{"d_model": 640, "n_head": 10, "activation": "gelu", "norm": "layernorm", "qk_norm": false, "attn_scale": 0.125, "beta2": 0.98, "grad_clip": 2.0, "schedule": "wsd", "batch_tokens": 65536, "dataset": "wikipedia_en"}
Each number is 128 + 32 x the weight over its row's rms, rounded and kept within 0 to 255. Layers, rows and columns count from 0. Numbers have three digits each. The size before them is the row's rms in percent of the matrix's.

# layer 6 MLP down (transposed), 2560x640, rms 0.0409, rows 1967-1984, columns 480-559
095:197104153090166147152126112105135107157134121097131144142138147064112082077255118132112087175104118147109160130113145069096118101060108115143072166153143142149154132143101132147093152143145150076144129134135085147131096155122131125132123132
086:186135160100131108142099155153120140109096110171152189060126151163183139109089147156122133128165150095156083118138134187184127201102102109119125090182172112117136105082126150111167114128137092146165156100107158120124122120160122121078099136
104:098122188117125110133115106131111106106130058133120115102098115120141133200100120146135071136130159088070109141155118106108125109114105076159132069140158159072104104129114116040105197145154192156130199166126132103119183100121134175078100133
100:150095125100086089075135081102149074096139134172107126102066122146144151059064194109139134100065086152105153128068022139120139100088144124154200173157167052106127147138069065084164153101134142102123138191133097124119148096103096117179146148
098:130122124107123141076108077139179128122153180036155152147124105139112112051130154146123122083135182091062132168117089095108194142124127115108097139165150088106102124179047120067145144122140152131125094105132113114161177154118167149173093043
097:143150125158111092156140096078150094140116095121142131170148066150112202145092204168111097171101156105128072137147148142103133132116124153163113147142105115166155088112134097106136167148119087150088187096115144144140109129066110232134136158
099:124136103104105054144150147130152103105155118107116110166135174192117159123251118108094073156141168193140110125114126156084066107125133124072106085085160127084110133140127108125178121052181154141164105088110160131104138159049053147127139143
096:133102048088076252168097128152091197132148131103165122128104170092145175103077089124110156120147149102143116130108061097198115104119101106133147101102149100088118146153146095140123157112117146106163146096122096132153146157147138149132109126
089:153114110116090078092066159113136108148112113145161160131147136123077154113169084116148116135154150143138142085106135120079159143168102151156054121138145096059149120115064140114156084095120174168167119102104151125135131091076147150096123072
102:101104135168111080134081177144166070080175122131146187129133116158158106130057124147137116141095176163115145124131141172127123111125121186157103188174067171113145172093176143078134108064144119128152127145164117105116169113116168106177098144
102:080136090136134114124064099145104179117146097139138159181132145161124163196139119160175100088188152132170177081196085171164237212105120150129159061121207099095113126129113120136139119115104154102129161127118135107125159088143129091133165108
092:177103148123097136111079142110160153146150210110111143130095120168121119080138161126149132058113134140080106059139158148051103146175081126112060126095142151142156131138154089089127206124134116122167094137173135131088135124086110171133153087
101:204145062113143143107104143146081105150120183122134109143115128126134099161177117127112151164111168111150145072094139137076149105150104160109130147144108110135138093102139115131150068134080081128130086124119149098120132161183100129163115161
088:129109169133101134187071110120167097118175111152075070039111139120100139102255138107132116103141169145136114137086141113133130150140140070137099116074142205125081137134145139154138145137078109113149128101161142116134156081090114169092116169
092:133106143120118140143066194122132077132173062155154101118099112124097126052247162157170158142071171118046197093082126114116096109111115124157105141209139160095113146168050067092174067080153141101117110134089159077169110103164126152153129119
088:083112148109207196079161091099177148098117107156110149130132090150180069058066099082187121145098118124119073097197123182143141082120118109144166099124164190081145132169118170125099101150104137157176123101096114074134073158111143122108100106
118:152104128129118161163139122104167167147102171104155116136128099093095109121000115116088163080083137129133153116168157137058157078226117129140066073128149090142096057156138072096076153137104185144130117114163071108166113086165131196089114095
091:150098135143135147123153168162113151141077104156087147172133138149097156143255100135120140157093137094139110104123163126119131134088090170085121193108129137124104198150154185090120129102169058107126199166105151112163117149112103117129151183
# layer 6 MLP up, 2560x640, rms 0.0483, rows 1968-1984, columns 480-559
088:128067160155142187169091096135111116101184111089093145127169142075145123161112145149128168121133109147160172105121118085117109115051066083146107139088164128122140157133148098077138127161132215073057146161118108121117146128150119112125119068
100:130112087129177172102113119126158153118141190120159129134135142124090095068116116088142112153154069157124152140096084133147163170130075114112092152123149131136083154156128147182140106136115112129073048101139180128061117132151148117118128163
097:093143087085106110138101089165118068154136061103065138148104067088135193098121175214147117109108123123071158062169081150141128159073113156146106162125175142134122063118077147102128114169131140058083145147198119083037113092102099171122093092
098:128144099128133116151070095096160125117114144146173141128117116136108129058069093117086149059177233103103145152121121087089212161156150123150139082145209105145119122114116111136142067201092255161132113156189163113087143118123106160148111046
099:126169098101145110009140098125093152152141130134079078111060138124191152150100125095135140156137134100098117121126113133124105129148109104124122152094128087079084083189147133110162067145128180092188134176090150121102109136136147126106100091
110:124113127138123110129107138102073123080098126191101146087153142139102194176117125145100170130120175185142093076187096117105163102148123151193143147122130116134133097111111107163096069139167126093110168140121222114153052182141146171090162112
096:109097123150118138130105163161176099111104117118130088150148113135084120125103126138152116049130165078101124125141082162102097216116130101098132145146121123188137086141056161138090116118158111068091111131203135108151086082146132041165145145
097:125081139104141146109124136130144195124101149129133100149116098100141126126146107099116078090139091147162151097179150191149184157087155132152191119151145137115115124145135169098098138131161120140148121104127099085128117065137121098170172121
104:113109095143170120115122143114125103092159144119150149176135063149118169156097080164116117117109106143109133156180112194147168167108097131108133121136166136156128102159115097183127136152116135123101148149107097116137127101135175110145127158
094:109134109138117052137114120152125159122122146155100051204101142129110123183106107124194083088156147151166096091176129118168169137082100152157124065114194125106085158126116159119129087184117138107149133129162126122108139131177149158146155127
093:118147108137159136170110105154153198088140100192112151192110130085128145136130168115183093136172111127177169166120125155144167141127060122152154081111143097130148146155132105143121130165145196100139101168117154172125144149108104080166128176
104:148145108107148115105125119168103203110103175135178155180172099146124082142122074122130154066148130144140165120132104040138175141133136085156167149144113069137105178145151095109119145136168169110120157180124177130128078125137124105117151138
096:126119088208174044107203092176159108128044143134134150180080147177110128179130054148119100145165101177128089102190058109145150141180141178125121110118153129159095145119148135131135139186103152159090065089094134102114142147159116138148139075
094:124070131118128108097134124184147094102093178176171155203143156122211175152131086109135090091146112122138116112202135147121189111109161140120151119091127101160055124136131121130132104107115125119148172160151154081053129116100114086127200139
093:149173086073127133156172158109144099211173160091152109115182110176103148097132171127092155100180182103124161126112078155169070156156148132192157088120111130113107189153068131172109109171100068120150088179097146069080132119182160118142162134
105:123017149135132107148128122138118095072096083088102118220158112122106142157119131123167041098114193094099125130168104157118162163156180060149154088149111141122134074148132175129156129164203075147126170150170096104093111101134164093089167111
107:136139149059168077114150120077169128129094053157167109133058159113193154115122127082133150103144143154135126146147113073089109121100122158146132127096158124156102121117133129121099112166106153168115129143168164147129147105145112165157104088